Each number is 128 + 32 x the weight over its row's rms, rounded and kept within 0 to 255. Layers, rows and columns count from 0. Numbers have three digits each. The size before them is the row's rms in percent of the matrix's.

# layer 4 MLP down (transposed), 1536x384, rms 0.0312, rows 818-854, columns 0-191
102:128109137111190151162156131178122142025128097132128149107134098135103160102141126157158154129134095100150133112134163088089154161106133104095095070121145136141123077133153100110094174139157114131125188107081173136127101179153107099098131188120163122126134092089058050118109133169134096116136111154153112147126123162075170077105115146122113084148072125157121146140151121100194124143123111117120137084164135127088158209130130085145169104183100073118163143078128140116137129039084131130134082099117170144126116147176100164193117098076173091079124157176138170166152191124133127129
091:091131132111107169132115209170123171106146167119135186147158110114122089110157139131111098108092174084086211192128109149105130110170173077186109112078101091116090104172135105178093115129130131128196067101118071149149121182120221091170116090092089142137139091085135081191087153122160090154086179148148113109095144166161114085166168084096087192163105146112106143159148061107084123141097102113144155133149132176087123161145131100105145101080120112134100141186154099089163133143152132120064107134169113166101102205108174135096088113181144130172084121150156153173165121171197155149
088:173092128178042067066057116168104129131106131128120084179079123068173103136161073136148179061150089102156091183147145092150099107154155121110115163165123124090168135200151111107115133116117076147133142098124194113092137172154094144170080163103189162185113118112137139133119136146073134120084126084113103110163151163093141058240145138151099155141123125093155087147131087181123160123155153085120164098095108154150115119126099115112150122131166183143140148168150110141150122171105132126109089144062158098141104136141110146118122159117062162111154092119145120121166070080153124137
104:107104194128190181147098099182076152141068102079121112099153167082102131104142177134118128159093175121084163116128138083086066180137144098149127148104125202122170127127150179097189151101118086127109164086104130180139068092051150140129116114133089115173115109056170165136129124074099147100115185133118127094117204138095105141099157112155122106122148150124176154126148130131118111190184113044118060095144104117141176110125107117103183162121114145131157159181111118087098090112109128162170110140061072136147181079170129102123111167091145157181072126147158100138080191121145117120
093:143067111143074107124079199125110158109120172105144157163027130085147140093102114166138101104159141110133134132137131163171131173088176117160088174145171130115184068124161145119093124151140127116144148137167021166166139140119119102072090156142155122127157140078103149161149093135102110124148134198133196136132117151072094125109149126121163163144126086195163087131116071171129109168162095138122150165131155110112151171106104120136088106111136135199075119133130150146144118075103128143104112127146153081199112096170125157147164187141114141163091129142162084174101131134064119148
098:207145111121186094143192143169172145126082117123101155141095127134169116086069183091131081122147144109084077137137145119145174153110125094137150108072139146081108149128160130172124091093149098147115110140135128117125150184159087131029087152135151105150134195147129056123169142167162075137161168061120147158106085123122149162175192178092090116129128138093135112129130120154175118103170094121115087106131174140127171138134086139132072108115117137128135157102138135114099164095116065152109089109120188102133071068134174162183105111132114139073133192086093172199196124074187162086
100:094077141154177160144143150123114192147187121117150112182100128123061074112150094165136127087112106137127194166144172094171150157131113118115192108169141087088151218137084120118138159128150081132210135081109139091133167141145091129083109097123072155124126102109139092155166176137146197140102152153143091149114161128068121155144155151110099140159107146133147123168149141182134069071165130125118133129116143119136087104122178115191118105127149170111099120075135117166169160134106109136057159168080133111141111140108109136133121132054141089100180181158112126160104148116198178137
104:135143114107223137172157120135158123166161123117173111095149205135098114126095131142126104126062092164171122160176110116075132084186096135163132112169103184147056112147149158111127140118148124070178095099115118112162156107162105136097133130155143131124080149121148147125166155149099151167171125103086160115110099137168138127080110130132091122109136116139127099164103074050139187148103054070106141123162170120167115096136110135162162170121175088094171142150114149117202094063174118130193227170114122123147190136079141154106077131187148089142119154091162132158097139136199175122
102:152145143078090119164169130171129115171089132131146142123099132103147192111094141142157136121103131108098140147153141184156164141135121118065121215151100138097200125085111117165161112105111122118095140101123119092101113112116151110144135142104115068124130141098067118143121102103204143112084153145114099111137098100059173096146114182122138140081201116121124121089152116132118151127162096114122172147094137073122082105105154113154121115149090071183128096156114161119157092136104161115191068117145168127170152045177109171052101144078143164096104170124057129106145113116194144124
090:095085154168086164120085101102084079151145103134159158192130144096109086102100116103109118081055144154137068177129132094088217189141095156142118167117145047159142065107167127136115127118075171176086115097067135123108099172138121157127154122068123118140112190157131106131184084132131141172126131103119115119151126071130158121150170149108179144094168091128169135095106100147079135124164096166079132115108166062083131098055145121120107157182161139157057094091130144091110152223101129099082168111144066174144123058173121153110093151128110144083080103094124124152149100126100137117
113:133129175082046156145135070092112158139118129138127150118122168084178125114107114127189140119101126109066135134148128103130133114105112119165132108143145143113086168120127094142151137151120091148113099070134172121121112059190156138147156175186082136131159099148192156133125148103119096168126116177121134135175135146116140123020102100193069129131091109168084157102115127168077149124094186125180098154147162139182121111134110103076114137079124137135169158133145113080176083180162148180129145153131050149132143127143205075134092150138142122108138122138082091104186138109097143110
102:106127143072113096071103161137096150133111148154129121112198131154105144108132141168127099099124143081114171189134086150135136098121174067159113183122170116131097098153153112195150131186154159112126157070155121142128137094064127097072116195151103119115091131249152105142161109163096161069092145143100160146133107096111101034170092113116132149146160123190174143109161161106062041089112115111129135146132118146151157090115130128213121102143179148209091154128120110128068120153108097138079151125147152133114117148121123157086166133135110093119133088090086101136096211143159174154
100:091097147153113157161121089144083122115133103159117145167138138108089121099180124142104143128092127160099124137126104146167156108141141123119093161141146091150218164144138140141132142149110076171095176105103083109150173149070101130137127142110059120102099089081109098094162109124145125137140164095131166096125113132170144176149105139168146187190073108162158150177092066189145180132105120102071156111153094117115142177119178128100119138141134182144109102155169150101157148135144126111090192173123122138108083104137115168156148098128157118157173133098171089158088118100085174064
101:172118125118151109126151159118187107146130137170143138122128115139139181135126109145138140085126097165097106127116135171105108184049092164133126135174103131169049080170186072087130148162122133123160118152115138072068099180059118145080147166118094182150084137108098087149062012152118153128146145135144145172132150092081167104195124165159120144122102169129145145114120158102084129122168131136084118139161159121140081129109068097069071109158122108140156137152116101208140088108185139159090107115137154058145136174098151086106108134179122091079057121119130184119131145090082191079
089:111097086158144112121139051194123093138118109148139102101168114150102123077132079119143128054135131166122133064095140076109119112121191102119081109087121103129052125096156152093141127102112122124143153097150123174145148095067136140180143143112120101089108145076099116177134146155165138165113150150107088111120123173152145180189135161117114068079149150133136114203178126126103132112144172141175107202140092123129168124118095111206126153142105145070129133125130162102125118116139132129117081065131128103053108171112093109134111112169126112116094155156123096098135108144117149128
101:133135128119195166182129143142156156089108132189098116152136121122153144106119127136150118127127137155189096149115171159139102121196103097119151155136111155128080094152106066116114197140175106143059151101108133127101226171181144113130112153180154090114089095125132147088171150099149156160154094065171126116113085124138128160141121103140158078157116096155115082158140135135147106129068122159128128083134106067114162099105118140123135126094097131153103155031135129090113096164076119121151115079136111152068099151084102132100091143167151122090048120094123071170189124128191158121
098:165122128129093149125120088140155107101134090182119141107104111103206112087093098115128129118088103124050160047144104100105115108140011134106160085126109132125150116051189100125106150117142116083110119136127148090161163130161173056098125128119145175117108171115105159085120095133171141164157184128173095128146110135056166126091151131168097113121183093172190099158196113126062147097145109051096185108154153132118083124081162143149139122070095086125103143052151142139166093145171149124106110108134076116108104154078181129088128137159150101069124155124124100141118128140162054156
090:182193132128085164090184173162170134123146110154164127123123105124140108151089106140103108097110096150177172131123170144124088127145122156160108127081116171185178144093137088081125177131100168056104164129163151102098133093124098153065144129137118067177157136140140117124150098143190117084123135139145131132096101168114169168172124098119106100115124112169082114093164131162107085127105123132101169130160244086077125097044143113095131113188152140111033104134081192172115096138156167159134091106159107068089139098143069146098132142155102090111136106097145182115128109113141095130
106:158074131149092108104141152146100112131168093118098130099081129160168106160122136169147127137114113156138060146073131130109111091115092119099133160129084138087188060113186156165091195174137064138157161142155172117125132116176127150161130134143120076154158097112129094132175114119132114163167124108207134118100130143109119128075116091198155139173105133129118057106112128126177095119151104135101210088126124166099115157084119099132106148168190117143167128107113179133188220104146169152075135150090089088082125136137125142172100157149119161122123100142141150137149145084109136167
100:124125081137095142104044088185110116098124160173097125133131135128128133102105122143118130108072106095126148098150158173158169104157212101150178112120149099167052155103158166127059100124154077081155137134126139131128116127098113224129099121088167135129090113192153102112135193094163110124140115155160106165134171090151134078122122112134092153104151138174093070133107131134143075177104124057145110139136117129090120169157175128169167112084098129125110143064106107115157093153140149216119116071148082172149126116092131182172167140104175079083121114104153105167176122084080172122
094:099119119113131164133154114086058134145107128130140135081150148118138146123116136129099117171084079125130128178122128171077176138118098146136116183134160126161137130016125087137161135088214163133132108117163133117148180151156123156095125039138174120138161110118195091061060086132178157135090035095154134106111185139076134093141084170155127140132147119139104091194149146075160175137116186172143117164146135090154068145133113141131186137111111103094135120115133149131194080180073137161134128104094124152133139122139169125148123193122126129065112178131121086118132158145102106133
091:184071133120131076105185061204099158180134129172066194196153122128136152088090090134114167079130137146052126155156169156083141107054117067123158102168138172112119115197092150232098213191155115106153130129115133108112145072125087130057100109127165062154072131116124092087155142168063113161155157149126180102137165109088068091085136148090117136159146112162131144118079116152126147119125137150119095103111186205137093102162142116127120107050075085139149142106114112127188104175143080139130127128140098135142128106147131135118139119095153122160125133150110090145144150141150146124
113:150126107069142106103165094089130130127130156120135146108096156077109131128120164136131157098125153146139147089113104127179121164159109132141114158146096098126126181146102121117152130121064133141104153150103104178102107191158155087126119094121132167098102146082147099181125124083095128095104090125149173113137174090086135143217107176201092119093131132146102091183108120130164136094116103079177117120142109160158097086111106110114176134104102133105123190144099173144181164081144081132131084103159220099142155089142098155138122142133142131112143174108228119161154078146190186151
078:070094100174101243172185142108049108079094127094171135148105156064091108129129166117120105088113093138154107107124095112122178144180142173201118164115156096115128076064124131102127103143035163143160105125119147100137124205168133159077119092097105117198105140129082104098101115105113187109103123094111118138096154158080123134121191152112158122144132135132165144140089136149132134080172099161140091101159161113108168183056094114138130094130150122167111060176109167133143127130144123061128106113177083150115120074145078177137099130146193130121129092122077126086135163124118142149
093:066095149154156119156094121059142184090122171136164135133104133124057136123137075151148160103136087122147118140077177176103108136124147122153096116135104126126163189009177125215075128116153125106058157069134064156095125113156108096125131090161146156158116099191196143122086151104163132137118141138147150143105130094130152029172127143090154113119079112162147163101130139145105115116100116051103181130045114185106197114141161145106116102129094141135094175161147127140079110149085103114060115079131197103190192101152140183077110089159097152097134145129109170149185161170133154144
096:096111126137105126145144095141109148130105137150144079126117117113105152087121120148123109136137228192145067099100122137114168115174120151169129111181191089090062105054138166076130131138131130166101137093161106134099138135127137152117196144133112149156102148112140116125149152121186067154114120154079160106088164091085118098154113122143144151100109080125149103119118160118150171086063145120169136097124146097141158093179100117128092103079156194147114108103178132073166109171119151163083141081138106088128101106135203147165176080144145141081184104121133142159165148130143118072
094:173161092065169158117097076111151166081113118116137167112138146171105130145156153095085102171116104127104122137144091193115174099094114118119224097166097146096117144093117123089125163105158108105141148138104117107112125129136158128121187143073168105108108155153162101196110148103169130128112159151123157121146119113155116104096119102115148161128117147111164152117112043094125130106076189087175111122173086159187091130161079146136187083120137071139117185090130125116169173128203101169120177097088125105088146134105165148110172143105100150113145133068164154151136149097152107134
090:100066101140075152118121077102083115161111152133164156127165150097121096099116114164181164115148251162144145144105095149134160157158122149192100141157097107173101189122135100145189070189156137156125131072097115127157126157128152118087123137131117124127101139162115151097141054085151149105123118097089133156176131124093131147142203152134166160053134170165137137179173117178113155132125130129104113088194096109104090106054142188087115123111155114132137129096121128154111135194085135106136119136107082092152120093116086178054073102147127177131121100166070071100157112099143152157
111:131171175173102150134169163121104148138147192093122143139100120116108075177127141120121112172093107184104176196116194163136110163101156086125081188113061113152136089128125113129116101104180129113152133104151102162128105096125098152144132139145101186110124071113074104089128128155136174097095082125108092157120091083110140095124110189118149108122190132094161167133082150135101075109134169093122125131121132164162176177147164161068108113151181134197159112090099112121151022182102124181177144127157121082157133129122116057128081146057125068171148126112150109143162086085122109132
099:078076143177126130156101111095147112157099092102167082145153168131117214128167105155163151158125160117103156051123121086121102147125147094115166133153132096132106067150042174094210157142124101116096147119129107115129142114160104099167160142173130168165102101143112162136130091185132113161097111044116134111109167152133142145100142173122153056110191136101137111176135120142150125110119191134116144111117087144061128114104156134119144201134132150092139108108124127144141136155102166167084077084111115124158158092138122120129142127137106101181190081142107106118098158117166100124
110:135113137141100089161132091072136087149170134161126115130060080166145130136136125168147067113140122113069157119126106105112102111138134170147092139133137128133141125140143157183115101138138102071112123109110196133135179110167079106119122131121097118100151133159085107135125156169133123170134143115102102047126178119151169101133142118152105140200127108121149195154123129224159097141135169084143069162135142185194136156144116155149136161081057111129146118163120080094107105116125054121169140129089134145170153138089134123116165070129127154095173092159138108189151125121131128113
106:143134130131141178085191070167116142123127143117134160124161157121173072112161132092110129099092140114087106100115149161086110120079104109131121153140124092120087161105114091132167127114155185043137183118100100146149098071155131107144155139120097101163072108089142149159081060110128102153138123142117154133102096141159082084107167145132114080158067122197166167143154108103114102131173109127116122125143095166082108160138169115193103119067108099175141176130126131116166105146163154154059124112147093149110138091100170114137068114144130133173059144151107100072109195192135158129
117:124181120118059161125091138166141083108136118133168089167107100086125108097116150138170191085147170144186158133124112093123141111092150100139186118108147138073154121166132135134099148108037131099115151177151160155174155089102141115061100149172169147135152143132110141123170157068160152156176161125135146124142139123158182095141084136137093135164148131183189071101079153103106173148153144136107076141136152078123109095125123162139158152121093087132154093154095123133129090118153118134114125141105111130182118084132093143118140168107136142175106092105138163151130093110074199175
092:133105069131197157180138137105167116145119112085139146094134185198064131109077143044077124176104102099133158110152208142134120144108164160060124111111118053128070160106137107137071160148146146102097178162123141080102113113105097152145106136100145113144173112056103141128104171096139102133175168081134116143090105173131151151123153098152112145124110204168125115126161133135117129205139136080108162129113109098133173124100169090135159126176122068117122133091178134069083086067065122107158094094089114071118153121160096139159135161093116072080053151148122185102124085119125182156
103:084079144151186150117164108124115147154164061139125114168147123108107184150119096184190138098118100059113162121125151105096103142122118125049110089076118064154166147116105140149124111080106084145149073131116135149124146179120107202081173154135190168072172158136009100147124054130101104113102129122142144131147130132070140156137095143153095149145050096140097133161162132106111113128120149143146119119112133149157082138078119179146086139155173144102111082120138106142124107184098168091150157111119132151131109137087166141057036116240138129070169124083096213105160155152094141141
108:126146091120095106142128084116136130166108173125131199128130159135115133124107141167071133164120130141103072151194094177141176122157142141078150141119190118100054184098118174134172135165193148183122187137174156134197175132057112041074128121135099118106111194146167144133129116088155128112130081093169149128149129116128093185063136160159108122106122070141099117120134130178144155127138151113125152115108087187077070128072055141161176096164096117123090100143117113155135099125132056173141088040102142106137106165113140149116158121119144097129122114187129190140090173134127122096
089:107119124145109114177124128147126183081150120120138143118104099158124118112137116119147159098147135147166150115096162113156132147174131166119124147132061164125200140138147171094144089127142101093103149119108170159139119146088083089085181093122128118134163148196072147152130128144175057122083120139130104106157126125184153139134156204122119163089129153174107121135150134189162140170137125124166092152078091207179168102034079184084127131151097145123107163173137075139082130116094229151109120108144159146121153120112139173152135128036160194115171125090138112136102020061156104112
# layer 4 MLP up, 1536x384, rms 0.0368, rows 819-854, columns 0-191
089:148130155148098089131156132123136200176105173122103135163198147180071156122095127085143106107155178127119152111153126124147115112137107129085042140156095084130122128160142099128170203133167150180149125168139082135197120165092163167135137107105144118134139122115102123155090142103128101129157125196147103121124167041168123087117113134151126156176091078141107081128129083144186065165145155183136113155094137151199117080159100151130134110095184144147157085107139113147170106148176097043153205136121156131136101178089151116166128168169160139149180109085184087110129077154127121171
095:121116104139114115132151096123209159151131155098125084126101097153085077135116150071114142146116114138077125170174190157096177123146110092150072133121069051127145098157139132087173128162129100133150143063094099132188152128124127132161120135186158153115161170161095190162100118131076148114072149127160117104110103176114207079090111116111167110106158131137129136126100097087143115089122093195141124156084145113173152158187120106150054130146103209155126165154167102099195092148100126103116105169097106134099175132090148123119120096142157182100158085165093123166131121090126159112
100:182117119183129132119158104152129086074135050144096122139127137108146144140095151150098119195073151118104137076123130176109141111119089172112116092143144114177153119142144150129134056158141169164146074115116142184187082141109207170115155183119126170138139138176096158126150076153127098164130110112149075129097088131054109104078089115120166116077118104062128147121150167125179123133145116141145104108102124084097134076175124100114168111132065073114127196093118115119143168192152125145130150114128092135135058150138153052145159162092188135135128148159125113149105111185138155047
093:144101165111172113170181113172146109112173139164122110124097209087086113115102101139127153163115089161105080025091089211128200172133140099125053110160147107118150127117100126110142146113154091156147102154111160056158140128199128107162204128108150139098108086136129084197110127141187081114117135094059078171104151108153114124070134126124151122108107117138108106104129142118137149098100089126096131167150129093094158141134137174161132168214164060136096093106128158155109133100144088126112120130116112122124164143098176168145065099127175149114127160117104151140136107146103098064
095:153112130155155059166174141113147127064074110169122174157164088130154131108131174092127108115140165152107163142122073070105148175119174101138128095119144146128141111142099110174164187124140121110069080091102157130117130129102096168165078118109167078125171125124159141079113135160134106181114159143053152152180113167089126095140143178089151156129173099132111155123160132143147122101076102150082143190103139171134146101154115168160096083112087128150177074124147192102105138152193101167152129120141136051108170131129204112125097154072122127109099175123151123176143130165109057212
098:159125139117157107105131159170171108144101152133092181154134147145111163162089127067106133140065190203050081079128111096167142173122061123193133170138154131128112095145080167122152149152107115112059094132068078173172165133124120142124148151105110094114138120128172161075147090119141137107197170191094172172107148151131096158069135155154118106171114129169100128131202090193150138196137111151123155141154136145146138095163143079107144055068134150193199128134169124146146127156136114133191119176135163118104152083147109079121134150135171082139083147144085155109181073127158088118
096:140124117110171085103096094132128125170174064142106156147119167097106105103130143095137118136117177080120150110194099154097130110120136180191162116190140120107141127152090108125146157155056140126139108132154063108175087113120211148145169119137163200111123122155142111177124125115143152128151151107140159123111195095095195063122113121138083175091140138133127180121123144092166178088078140121107105175099140141104124135122140112154120138156080123089155159124146147100158088080107097193117081106201176140132143171160102156094114122112078110075065191126137116104151133047114133143
100:127149148126082105176140080145151177158137107145139096144170149059111122155099113118103147147089129180139139136096137131190146142149098129108044136123139160116170141139079127177185180184055177157083158109126118077196159137084128146181128129155177192139146116140121137188106113142095134147171078184113130123134167156132101085174077168160135111130181158132179148088158112160178148096126086156151129085107154189139157101127172157116120106145086107164121144163106150081113055168132106151149102183168174101105106072140155148076106151133103103146115149139089102094105039152132141156
092:154127153161096106088142131119129125103126097180127134136132160139132148150108181105190093149139074085128096125153155073127080140091156160162137201127115069131115138117127178155119110146093142074096082119131132163113174148152112130162111144106113169100124127127096137145091110168158129156124121126094126091166147153175182075139114149161165176113112114154155107070191139105104084146135078212103148135121167127120122108131086160156091146130096142108071150138150131143090119142126081204153102134160120145136226155098142142163115177122156148122123140121072120129143080091117112120
109:208171091147156136075110208154138150094129184139114144110077105114106109175108102121187115199122168134030097064126134098111126133124121157098167137122090133069158087160079092063118152151122151145115071157150125116099087119176106147173120142166091144131066110123176130135069116165148126169102162107117080126108104163167125097106114073154128170121137142135113163187189110126170112167164146160140143134089160134124112087118083072083089108178074154104032126142150099080131137086092118164134084144097165110118164129122105129162135106105150139099145113152153161161101049103167089142
110:161138126164123111154173137126147140204114142164115129179142145100101136146093182150192200104141133081107179120135132176114155136100108181099145086112100131145128123150120089063144066176104161180112134199165097156107082148145115106115116108154123136124078072183142131076099092162121137121141156096166117121169168132178166135138119132173154169103135127149072168140115114195169125144088176142120168115124130104126128134099059127114093182107077144120120094212105119127140189123117159148132090113154148095170163041104095098129094120146177122139125108152142086103119119074138163119
101:164134118140164164186104123130135125118126134119095138107114125151118105132097136117097109158120110163102099034062093086144140188137120128104087170141121132137153070164104142114129121153180205159088138132107111101142115158135121134133166170138134077125149058120104112149111115160171158175157085133152069123130055142094090141092128126129133105129166115078075141167131142124131138078116110114138071178161163147103143093198177132052106102167082139142095121142123135119060139091113105084106196122136154079121110089096110114157118075114070136122132205086160087074075155113121107065
097:149113101143180147135133158089146132152054135184085184153141094081103154113146149164112120134158127179115066099134210105105109107169146128167131141098140087150089092154133059119180142110113156153126135173102113090094110201111157108171148168133135148118122181131108167177086083177147146121105085148082073127104083151120142140185066128139209138149126126104149133176128128136154166180166155147149062166075143116151156154087135181157103093104134135105098116144140089129160177092143125110169113196154122108102112161139103172079137156135143181145116140049130137130058126150150176089
087:135089142136145117141141147048153204173124143100110118115088104165131178132059130121085132149117166102066136128147099103170122138151129174146103081134125066092107135122138100154139188142137137154117137186095149134128153142123155131143133079110133139132092090165156140193119106211128079137151144154181149139126155048138167085165122111149141098105144158154117119161111108117129107119151165094142145186161156239135130092184157125157133130068124158118149104143174114147136150153096099152160116124140132148141073093112143082191126182142115172125094130091165157157189126156132086179
104:120131139145129141160129152101102169175197171149109118153105075183122099108105109136131181135176123156152118178118129147139160120094044192175103092068099161094138091128100212134113130175111071126116093058090064140087191196117087065149097146119093117109167149132143156128077079104182201151152129159118084086160106138153104102107127157141133127131164114185144133180107086102178154098075135116151135118140152121071185071115166117138118132128179141081130093124087174047098074148089155177127127146113143100124119142110119132137105123120163179103059158181118166138143111197079107181
094:132118167101151110093130078110111187178149148129117137127094082140085110108095105142141131123116136161040144096125118138054124179104125121156125115169122111089139098117132065126132122128123122132143135137127100121164203181125160166184165129152117144106156154185172154161153091138195125150139143148139148120124132191117180090115108131111107137141166101152119149111159104141131203114131134109167138184077146144166099123113233155118125152084151136115085172140167136171128107134116141142124145169129047130097110101177088171144121163127115168129091134092107133175160037148139093121
101:126117162132113116129206138147152103081135100145107123111128112130165165173127142113098130119082146144120152103211150174162175175146149148086070105136084119127134067149117136119152145128118158166175080112068132072156179176116159117119145123189134188147148113154132112202127062144123104134139132127138128043198148126115203087131091199103071131111136118185118106167103075138153167075111177143106143172125180122147143152115143114110077129095095170096113061128113084150119073151124127135099085113177061104118167075078151099125129090148140141108125124158166170123130106113115085105
103:135104107147145133151138102138104147127108115141126076156144164105119144124118124145152131188141127141119072092145077119097103117144135135128140160154105088163113095122151139103182158115195064181162117103091148206093174184122106151102181158103128118099195146117141121099105081146160111139179097128171080093072096104130160117064115101159191136125150160107134145048174141093160124152168136183132098147161115151082149137136176170085158134204121132105112164070134114123116190138134120129097115120142092104097118100127153105099115127140082145144057096158136112187114170143159126164
097:124116126129132096122131063163153130134096097131099126146192188118149143129117128080105113136171137128102169171141118118181167152161154154174070097126107150155120072137107130078116152099170130091093101086117215107096156111143125155145141191157153148147118088183154122138095117140094092142130129153132107083147148102156201119130083132108109180081118097155145182109108184108179085178143156139098107163123135186172184143152140100131135123153196122033104105118108127068067169118108138143141092182112087113079135106118147122130068073141130150142059137095113129133145102121073136096
095:158125140122146110133137111097200108143101125148083102149137134158133127112100175125174119090124097145187086135125137153096151181126107091138134174163121105120154146095136127181157162104205140124138096141125137105174126180129121137116103105125060105107132172168163106123134134170116099166133127102122123115143112167175088123137156149160132100112176142119146140114127133118132077162161129144056105159126122100085125110096127178128171165124091137123174127120155133144132080157079120083154104163144077067063128122152107108160114157142104141113096103125132087134098122103078143112
092:129148159163124155192158156175111154111158155171096075132134100133109155130121147132076153117091133083157186128150138112181137134113142124091183122190125115104158148174072118172127191113161154182138110152119114098076116102148103142172177087119069148159123076157170064122068128141072176141144114234168147095145162125074032139039088103143109134134077167147138105176135147146129177048074158141102131097109141131126122149115104128083128147116101066148089171103116134096151160106133143159111092186139116040130116125140134143130139191186154114145108121115138187102127095145134094152
121:125109111125159150138151122076162178118154148184138116178143087132123121097098137137162135099138141155153103105113125147173189136138127160101160168159097102178136108147110064172151121159129061158124165155072111126074140148224132134106178120115129167099139211144148147105147142165174096159175135100164093083104128111114138115120137106137143155085120142181097137111157138102186142127132083150149177153139151080146151143125173114158136107178090122100111154156148123130095136132157123125161065107099164138122102144105141132135095176171134139149154142090182122191163165118157127102
085:187147106111140086086126202155207154125152091219119079104156062149151123177078176104139143193144065124114143148155142142121030123118102080132122102131106145132107128118122146173103171115236182120073098105116111163155138089153150102113151149123120155104093165106148117178121124145180114151053128141141144115132126125133152137086116075166093099070158085130173075096166155060149103142112109184108173171160146177142107136090090091184113119105087170129077139068171079131090120148115118183087149138122089124145111184117151148137126094103135130107137095140188213104126126113163158058
090:142124124101143099098161144123143148106098131140094158125169103137169105140113133098140158108170060133166085107135161140099139130173046176177102086183059118137121154092084059160116192128140102133052101114098118112176118155150155066144095144176096128098141135143155082138124093142099088093141122141125128164146177120074105146122102044165120075177105084116105130136150135085080131133127130119131170086149150152074128096125099064132106133166180168188194125172162066112078147171100102110126114164138112127117112162104112140068147114137131110097149150099092134140082103194122133115
096:118095133156112116125115138116110155134135118142140172109173057115131150121119154127170137098212161170119065208171120131151155172180149107114085126174122123134129184137124142114164126127123122184132138090084126129128149175081136116171118139157143200143172123095079213152077155108103080119163113171126079102109142166070111097154122092073130171100127093135194141146155140107113130154135134187106147116164152084069133147142112127131147117130109122096130110132207117104099104114124113112172115164178098051124114117102142149124135155182177187122187121131075162146130145154131162117
098:120078134115158136155151083121132060143093111141124150158140131126050163106129101120103100083123159107120196096151130147145107158098113076128132149162101128090161142134098103111148162097164170115120099136114153178133144126097170145155125112155085077112100170180164145148124155144112139127162126184127079158169182144127147090154101119129103172122114129129143142147144145144171151061166194116124123125141106106104159122118156174190131116147149059095131162198153108094138149105130127180168099161099152090077116145106152155186122112130114173163069135098147118152150168119155097139
095:180159108151139120162129159101130123101111127195133108134090158163129172185116121153092137197130092113078099132155189149157079147120160120172128078126151045138160121135081096122136123098146157128094140164108098080160132120121112164147168146131112177092102125113108135113095081125163115120101081089142132123089160112141098131145109032130169138142120104093158185123186109096097112152163074148075138149111173108095112101108076151141093141172082096112086204108077135151114110090135076135139121157146107061158087114083254140142093115190149119069152151108093153126112146124070077117
113:116161121130106112149104157186124157110108126102077117155109092156068141122081110123124160118121122168082142119112121104129104107087175132147129125108161079060119132136127131147167176155133098104118135124170115153162106128157151143124125101186083129112123192125096094115085090137188227098137110172142093139097150110112139150098136133104121141107163128148086183118184157147095089141147139153121194130093150173100147091160114138109132087184146147093171100117078100121147067127171123157157104138164096114115093141136082102139165107086170128197077061122086189164092125117139121132
094:129127153109117098186063078092165103157101161099108122172140138151128141183160145117150133149136135111088146148122147061204126143093152172100117141146144138123151089150110141098111186184139105126093162141136087146082143137128066184180142103054126084111125104156095166098170148142123153169110157150148128115137075126131145110161116153125102151100166162138137101089226111131140141181154131139050138110102101092117142143156190137110096054162153089091147089210124117090151076119131127128129114129157157079151118054136122113198168144121114175105104123117194120172138116133135113070
113:170162117132151110099086135158131133153145113134098205124101158148134095163101147083124141168097144110098112124142162172175107087186137165106171152122123123167173178165113096202182184152083178133158135147121134111194117130105144181162100192157129174085153094165084131118091122129081121141135160078087073081112075100095184132078115098177138169113135133135146119126122076196140111134176132181135114146054151147156125134132077119145123144182074143134082195125129076088135139069131093160145085167150084138135165201079146092135109133079136126146187099090153115123107145125100161052
108:125137115152134116106074181154142188092131120143098142126122046130126148112096129093152124148141132120083164105129101123108134133089192101106092146134085098106149164146147086178149168128117120139129161170084141104150094132117187203161148154150136075124143167157114130159087069164103097113165185189162116142139169101144158119128086088149141146152137116074103138152101163096150105131124150118156096190083141173107122102141104215128112102091137098092115129064115095137133172133143136121148124136168140128146040176072103153080136126077152177156105104152134097073134079120126130101
115:154175099174187097163115148111147177129153114144144148145133130079133084094079177089122157122156101188140140164156116109114088152130072104196110174154161141172134120170084157132129191126139118118118068189081101147082091150100063099107123193194153101121119123175094108138135108167136138132181094135121129156134157178117128113145116162119080094122154166138139136140135114087164110147137154158092122167149199163110108185148151126101139168176115124131155148165129124113120114155149109142108081167145113131088133077105162108168113106167127118140063091188078119138116138095105147149
090:138094107104148118128123118115098139131156171124111140134122124141105113116095114100148152125108151149153186059201133163163121208082172092103134107153102094118111101141135121142110179134096105086168134181103162096133093157092130087147135120091118184119189105120120096145190105112088132064197113132165097141097084106071137144124137169109117103142170129178136140094111038122165044157134125144151156164134134115158180159153144135094118085156160128122122084126149086080122120094093124181070103117159123120101118099234191111110109184110165133159108152140102161120101093108116087158
098:126098146151163107078128131204108122139122111172101104169133084099123116157112098106136093117072121171179189129114144099072143074145169097123102141160111111158149117158119125108134140143151128163108102156124163097139152101044108138077110176082133054065121119141151148162130105116101134093142148141071140112151092094127100183127086211152143081139143206130170074093147104148078122124133103117110164198109136179186104126137219125168144115101171106145151089128091087121134056105167124099076140131143091131129127214131179101092094138096131078110150134114175079147142068134155102115
104:138146084145125118106109118170223188101115148134099109160122139152114077132095128116134122130094144142110178156223058165140149159129135168103140122156166146067092159144120166157156151209109085067154087123146123133188126119169168097134164160132142125099109161135096093151130054142136082062134124138171094095065131089149109113097119099136137127127165119113061150101133089145170089163192137138146197157104136173099117115144189068085128111111143143126090111090122141143201165123176108146172081193132134075109123155099077125146127159149105065137127120113069135116116106116092105140
090:140143097157131119128130132139129134159133100166144089123146105193173105096121186112148194114128112194135149068186175148186139067131138080141110087112128129129131122139091106110190110158187123145146128068125068137110120112170124117121154073135140105103103097159094093090128072157078151082124152147123085120191132121137170079074122100155138124128108116113167166098087098067148119116143121152198098115081131104172128131135127153189062171091087157183163152164101133129120112144103162158098099123088060099128176158140148131132181156082117110091145110127124114183157148068176126129